Part of a small language model's weights: 8 layers.
Each number is 200 + 20 x the weight over its row's rms, rounded and kept within 0 to 999. Layers, rows and columns count from 0. The size before them is the row's rms in percent of the matrix's.

# layer 3 MLP down (transposed), 1024x384, rms 0.0392, rows 471-479, columns 128-255
108,231,198,164,230,196,220,185,182,198,208,241,211,186,177,185,179,188,222,215,215,176,207,211,174,165,219,209,171,179,215,200,215,221,204,230,212,208,215,211,227,201,170,186,245,188,212,189,191,197,191,213,185,242,190,193,167,216,211,194,158,188,228,212,213,255,210,216,219,189,192,220,182,202,160,207,194,208,210,180,233,190,233,206,187,191,240,175,203,222,242,224,220,208,223,175,158,223,190,204,228,218,199,199,218,214,189,216,204,172,205,234,213,205,172,214,189,197,200,205,208,209,159,210,206,204,195,213,196
105,190,196,203,198,207,190,230,211,192,209,184,196,183,223,152,222,199,221,223,186,206,161,216,208,215,215,175,199,164,202,205,173,190,211,199,173,207,227,192,177,209,210,187,214,217,195,199,238,206,181,201,234,214,203,200,199,200,218,226,199,192,207,189,196,226,198,172,237,207,195,189,189,183,202,213,195,215,209,213,218,178,228,181,216,238,217,184,230,161,204,242,200,199,185,236,200,180,189,200,216,169,171,208,214,240,202,211,203,187,186,193,185,205,208,233,193,210,200,174,201,204,227,155,217,207,155,198,186
101,241,187,193,218,174,211,206,203,182,205,199,220,208,180,173,188,207,196,181,186,197,197,183,201,208,213,174,197,179,208,171,180,207,192,227,196,172,212,210,179,240,199,195,210,193,191,250,184,204,171,207,205,220,187,197,203,228,210,199,252,216,209,206,160,211,178,206,237,222,209,210,185,199,194,229,215,246,219,161,213,211,166,219,189,179,193,187,195,253,226,207,219,200,198,239,214,198,218,204,194,170,209,205,198,177,188,199,225,187,181,204,213,181,183,180,211,163,205,219,186,203,165,185,209,163,218,179,179
101,183,215,229,183,220,201,223,220,180,219,170,182,207,160,183,214,167,232,221,170,176,209,198,177,166,201,220,177,221,180,209,223,217,191,239,238,205,223,187,185,195,172,199,192,231,232,218,213,197,227,187,197,226,206,187,219,186,183,193,208,179,202,191,209,192,181,210,187,218,191,215,174,194,193,202,202,142,196,187,162,163,227,178,197,217,193,230,175,184,199,173,204,191,234,163,225,185,206,197,192,197,189,206,195,177,186,212,242,187,223,240,213,210,179,175,180,194,154,184,173,227,238,189,213,205,213,213,179
098,186,184,242,194,220,201,221,239,217,186,200,189,207,167,186,215,210,173,201,210,188,185,192,212,209,181,158,242,196,170,228,178,199,182,199,178,207,192,196,196,241,196,205,181,210,208,201,189,219,219,202,190,147,214,217,185,191,191,209,190,196,228,195,226,198,191,219,196,201,205,207,181,185,181,196,166,197,206,186,192,196,180,206,218,205,192,206,186,204,202,199,187,198,234,216,217,216,205,203,207,188,201,158,184,210,215,193,181,215,210,225,201,213,193,195,205,218,216,228,159,205,220,167,217,197,222,209,180
101,211,218,161,195,190,178,212,202,216,179,202,232,172,167,199,198,190,179,208,179,214,189,204,234,167,192,192,168,185,209,201,204,213,186,197,209,167,176,203,217,202,214,216,216,212,206,235,189,188,179,182,188,172,189,201,233,206,230,199,187,211,230,190,219,151,199,203,201,206,188,206,182,219,188,192,197,230,182,198,230,162,217,222,230,209,221,235,198,210,177,234,190,189,167,189,197,240,221,228,181,182,214,189,213,222,192,169,210,209,188,203,227,188,232,186,179,217,209,219,181,214,181,182,213,220,176,181,218
101,189,237,204,224,171,229,137,221,185,160,216,215,197,229,167,187,179,210,226,197,183,181,206,174,181,211,196,218,188,208,199,208,203,198,181,229,210,234,208,228,176,201,215,199,228,194,213,209,195,189,193,216,180,214,168,209,202,213,197,205,135,219,193,197,169,202,196,204,189,216,232,210,173,199,191,228,197,194,153,213,173,196,198,176,169,229,179,227,187,208,205,185,212,221,189,194,203,207,203,199,190,215,180,200,225,205,215,225,184,186,201,166,210,223,228,205,217,203,222,172,205,195,207,187,179,210,221,181
098,175,173,207,192,152,201,198,201,160,188,233,204,226,189,181,230,216,205,177,209,201,173,224,195,213,204,189,175,195,175,188,179,221,172,205,190,184,190,203,227,181,191,193,195,200,191,242,195,179,187,189,199,221,186,191,205,179,205,219,211,193,201,189,193,214,185,200,198,204,194,201,162,195,220,208,218,204,233,196,198,198,187,234,181,191,217,201,213,219,219,197,183,186,257,188,194,178,226,175,169,186,153,203,201,213,166,190,227,199,196,177,191,210,165,204,162,158,208,206,212,184,173,206,205,186,203,227,198
100,208,200,206,211,230,199,221,185,197,175,154,197,166,185,226,202,196,211,232,160,209,224,158,184,202,206,186,214,213,178,198,223,205,184,230,219,226,204,235,208,211,198,190,177,201,187,235,191,237,199,199,195,221,227,191,223,188,218,192,190,189,211,217,186,163,197,185,184,159,210,196,167,192,240,197,213,194,216,173,238,215,200,197,175,212,201,233,198,206,208,185,193,226,174,210,163,203,198,174,210,193,180,172,211,206,190,183,217,225,211,211,214,171,211,186,216,157,214,220,238,215,158,215,199,196,195,220,207
# layer 3 MLP gate, 1024x384, rms 0.0416, rows 472-480, columns 128-255
104,216,201,197,201,209,208,223,165,199,195,190,204,206,213,217,199,210,202,219,219,212,205,202,208,205,182,203,198,187,203,203,209,180,214,216,198,225,183,213,169,163,219,166,179,194,246,168,202,212,205,185,200,247,182,192,213,209,227,195,184,182,203,216,194,244,209,200,160,227,221,217,169,143,191,205,203,191,209,183,192,216,187,206,166,240,216,226,177,204,186,201,195,250,211,203,213,179,174,159,197,220,214,207,187,188,215,194,192,237,187,201,183,186,191,183,225,194,194,232,173,208,192,167,187,216,186,202,197
104,186,189,179,180,216,194,184,191,230,195,199,183,191,201,221,185,178,194,201,233,196,202,197,207,195,182,183,214,229,203,240,207,197,237,197,237,191,176,206,238,181,204,199,198,208,201,144,176,204,232,179,194,219,200,210,217,205,197,190,163,216,214,178,214,201,198,166,163,186,216,195,180,173,214,217,168,195,180,238,178,188,179,185,207,226,203,249,234,176,192,175,156,203,200,163,195,183,177,165,220,183,196,198,207,223,198,168,203,227,208,192,168,207,216,248,179,223,180,171,213,181,204,226,218,200,193,166,212
104,210,179,193,170,192,205,198,168,240,209,234,191,254,199,222,191,187,186,211,182,198,215,172,207,198,155,211,226,193,174,193,191,201,196,188,185,199,194,203,251,185,200,202,215,181,211,209,156,231,198,188,189,190,166,183,175,228,219,200,203,198,185,223,174,227,180,250,212,246,191,206,183,201,204,189,199,215,213,231,228,195,176,202,212,191,191,207,153,232,187,204,216,200,194,156,210,156,215,211,203,196,206,179,158,217,218,221,199,184,229,192,214,197,223,225,190,213,180,223,193,201,216,194,202,196,194,215,143
101,209,238,177,167,218,240,162,167,229,230,198,188,238,228,252,212,199,212,184,217,192,189,204,212,220,194,218,221,189,166,184,218,202,166,220,212,168,210,174,250,180,216,206,222,186,205,196,180,178,212,199,177,212,210,209,199,212,226,201,190,227,236,186,220,210,234,199,203,212,229,237,179,188,181,182,224,226,184,211,197,182,197,193,200,202,217,215,222,196,163,239,167,206,187,239,227,188,202,175,195,222,184,222,182,217,221,208,229,218,192,183,224,199,216,192,225,180,177,196,198,210,203,213,203,234,196,207,174
102,198,169,202,190,225,206,221,204,210,217,189,189,214,218,222,187,190,191,193,233,175,195,187,191,253,195,193,220,176,220,191,194,198,206,201,214,207,232,212,223,205,197,213,169,186,166,210,175,207,203,183,180,176,195,214,205,212,195,196,207,238,216,221,164,184,218,173,206,200,204,208,183,178,184,232,217,229,208,184,176,183,199,192,201,189,214,245,194,191,196,191,220,207,205,187,218,205,216,202,226,177,238,209,189,179,213,203,234,163,205,180,217,212,221,187,199,211,213,177,219,198,204,189,229,223,209,200,211
099,196,228,178,190,242,186,180,199,179,169,195,210,211,204,197,209,210,226,184,217,192,234,233,176,183,187,228,218,199,195,216,184,173,220,191,174,185,238,184,222,193,193,194,183,236,225,202,204,179,203,193,203,223,220,209,188,208,231,237,243,218,199,212,227,199,196,183,224,180,210,210,173,204,193,202,174,192,152,217,205,218,193,193,215,219,225,200,189,195,180,193,186,206,226,202,185,200,189,201,210,178,190,207,184,177,206,199,222,180,200,168,196,224,208,235,205,175,173,219,185,197,205,232,203,202,205,169,213
098,179,206,209,208,231,188,202,194,225,183,229,183,203,186,221,193,186,193,204,187,180,194,179,239,190,218,224,226,202,224,196,225,154,215,185,209,216,195,192,219,176,198,182,175,172,211,178,171,197,196,176,169,169,197,218,207,208,231,217,209,201,191,242,218,205,199,217,164,222,209,234,199,167,229,231,184,230,220,214,217,241,194,148,188,210,205,195,181,197,190,199,186,213,203,210,197,201,185,202,201,196,181,194,187,214,191,225,210,160,207,212,187,207,229,172,213,226,209,213,259,199,218,210,225,242,140,165,228
103,155,158,206,190,200,165,183,181,230,158,140,204,225,190,213,198,224,200,178,195,215,188,212,191,192,211,211,170,187,196,172,201,204,173,200,210,190,176,242,195,211,201,225,210,184,215,235,175,185,201,192,202,232,161,201,191,196,219,192,189,239,203,209,205,204,191,179,188,182,221,230,204,198,198,213,249,227,191,162,203,224,206,208,198,164,217,195,191,185,201,195,207,182,197,191,231,213,218,181,157,216,175,229,159,175,191,223,204,209,195,211,194,210,197,189,217,188,182,226,186,190,200,169,210,229,202,211,211
100,192,210,215,182,221,218,172,200,195,193,191,199,212,193,233,221,201,236,222,209,177,186,190,193,188,203,207,232,176,201,209,216,172,166,176,210,212,118,227,190,216,213,229,202,202,230,198,206,192,233,191,219,204,205,195,173,174,211,182,204,204,215,188,209,213,205,207,196,229,193,191,184,180,220,242,178,198,184,158,176,222,203,203,192,234,190,215,197,222,230,193,179,219,205,193,195,173,180,197,197,199,219,175,163,204,213,202,207,194,199,217,180,216,204,184,200,205,192,174,177,182,152,152,180,206,199,184,205
# layer 3 MLP up, 1024x384, rms 0.0414, rows 472-479, columns 128-255
102,204,233,207,198,200,201,207,173,214,210,244,201,234,165,236,193,187,188,198,179,165,215,190,211,170,172,220,221,234,193,192,207,190,216,201,220,217,213,217,187,188,209,208,213,181,223,203,192,221,197,192,207,204,174,213,227,236,208,170,183,196,200,208,226,228,213,184,176,190,211,194,236,231,166,162,200,235,197,228,205,212,217,195,191,184,200,218,209,180,200,194,215,188,197,185,176,210,194,199,171,211,229,169,197,173,192,191,223,208,186,185,205,180,197,209,186,209,168,168,217,188,167,222,171,176,185,203,238
100,196,211,195,182,216,182,186,241,225,195,203,183,187,210,200,195,203,194,216,206,197,211,219,223,211,191,214,206,187,202,229,201,198,235,206,182,211,188,198,185,178,198,189,188,246,232,192,169,222,237,198,183,159,205,189,178,185,197,186,188,219,170,184,206,200,202,176,171,180,214,207,169,194,230,187,187,137,186,211,166,174,215,190,216,252,187,212,170,195,170,197,198,228,207,182,182,211,195,200,223,224,229,208,219,175,175,204,202,228,212,223,174,227,193,215,185,188,183,171,212,209,208,218,217,221,224,194,213
105,217,203,188,192,186,240,193,199,208,172,198,184,165,192,201,210,210,186,218,211,196,201,182,201,221,254,201,181,217,166,226,222,182,231,184,204,182,232,178,185,199,208,185,187,173,162,190,199,241,172,199,238,221,214,197,224,156,216,198,193,198,201,213,166,178,223,175,182,202,202,227,200,186,214,181,191,191,181,200,228,199,214,191,176,223,178,195,165,209,251,208,191,208,179,212,185,225,182,223,237,207,179,206,220,215,202,167,170,204,202,203,182,198,212,185,205,172,196,184,179,162,205,220,208,211,194,194,241
097,195,239,185,200,186,198,181,201,201,176,187,184,202,196,218,213,205,227,198,227,188,202,215,196,192,207,203,200,201,197,210,230,194,173,191,192,222,195,201,202,188,201,218,206,217,213,177,160,214,221,200,207,208,179,208,209,209,209,199,189,188,210,231,239,198,233,171,192,218,208,172,239,195,168,203,225,208,192,219,226,191,211,228,134,206,234,189,211,206,193,235,217,177,210,207,183,212,198,207,213,202,176,216,172,228,209,190,227,206,206,224,175,189,225,236,214,176,206,197,201,211,191,213,182,218,199,187,177
102,218,194,202,189,191,207,198,204,184,211,204,186,189,203,196,193,213,235,224,175,191,234,207,191,222,158,227,225,212,217,229,162,177,221,215,192,203,190,195,231,204,192,199,209,224,212,244,188,220,187,193,228,188,201,177,229,230,185,224,192,205,210,201,203,166,225,183,201,224,211,189,213,178,183,199,203,205,186,206,205,218,175,230,230,216,222,214,164,210,192,166,199,192,202,176,189,229,220,197,210,182,221,218,157,171,189,201,205,210,202,186,217,160,184,187,202,221,257,159,191,210,187,186,165,199,235,192,205
104,202,235,205,163,208,184,211,194,210,227,193,178,199,211,221,197,185,195,226,216,175,238,205,204,216,167,199,155,218,205,199,201,219,223,230,188,188,229,207,226,176,176,212,207,199,246,170,226,185,163,198,212,191,219,207,160,228,227,200,210,209,213,181,200,214,185,200,227,224,216,199,183,202,235,194,190,181,184,195,204,204,169,178,203,202,207,222,229,206,209,213,211,191,218,230,177,200,179,205,175,204,192,204,188,193,176,232,210,211,199,172,206,226,175,219,191,193,193,236,230,226,180,211,194,155,193,210,226
099,216,203,204,206,219,200,191,194,207,214,197,194,186,239,207,218,206,216,194,194,225,221,184,172,206,202,214,195,197,199,199,173,219,195,209,168,214,176,202,158,237,190,198,203,229,166,197,225,164,206,215,210,238,193,187,222,197,193,185,207,226,193,225,193,207,180,190,213,214,169,166,199,195,179,191,189,190,179,168,159,169,194,161,209,216,208,211,189,231,233,170,228,235,211,211,205,216,219,205,188,209,224,227,229,199,192,192,189,206,187,185,224,166,189,202,180,228,161,217,186,199,237,191,234,147,245,209,180
101,217,226,190,191,220,201,208,165,186,189,175,185,183,172,163,223,216,222,224,177,209,220,221,163,194,212,199,208,173,180,195,202,186,205,202,180,213,202,186,204,197,202,185,202,160,199,200,226,175,215,198,190,198,207,204,194,180,202,225,185,219,206,200,213,210,169,217,221,202,237,193,171,204,211,213,198,176,226,187,185,178,187,203,204,201,206,193,247,218,190,230,190,224,185,195,213,216,181,217,181,233,203,209,214,182,196,197,189,202,211,199,173,194,205,187,196,202,199,158,194,240,209,195,174,213,183,209,234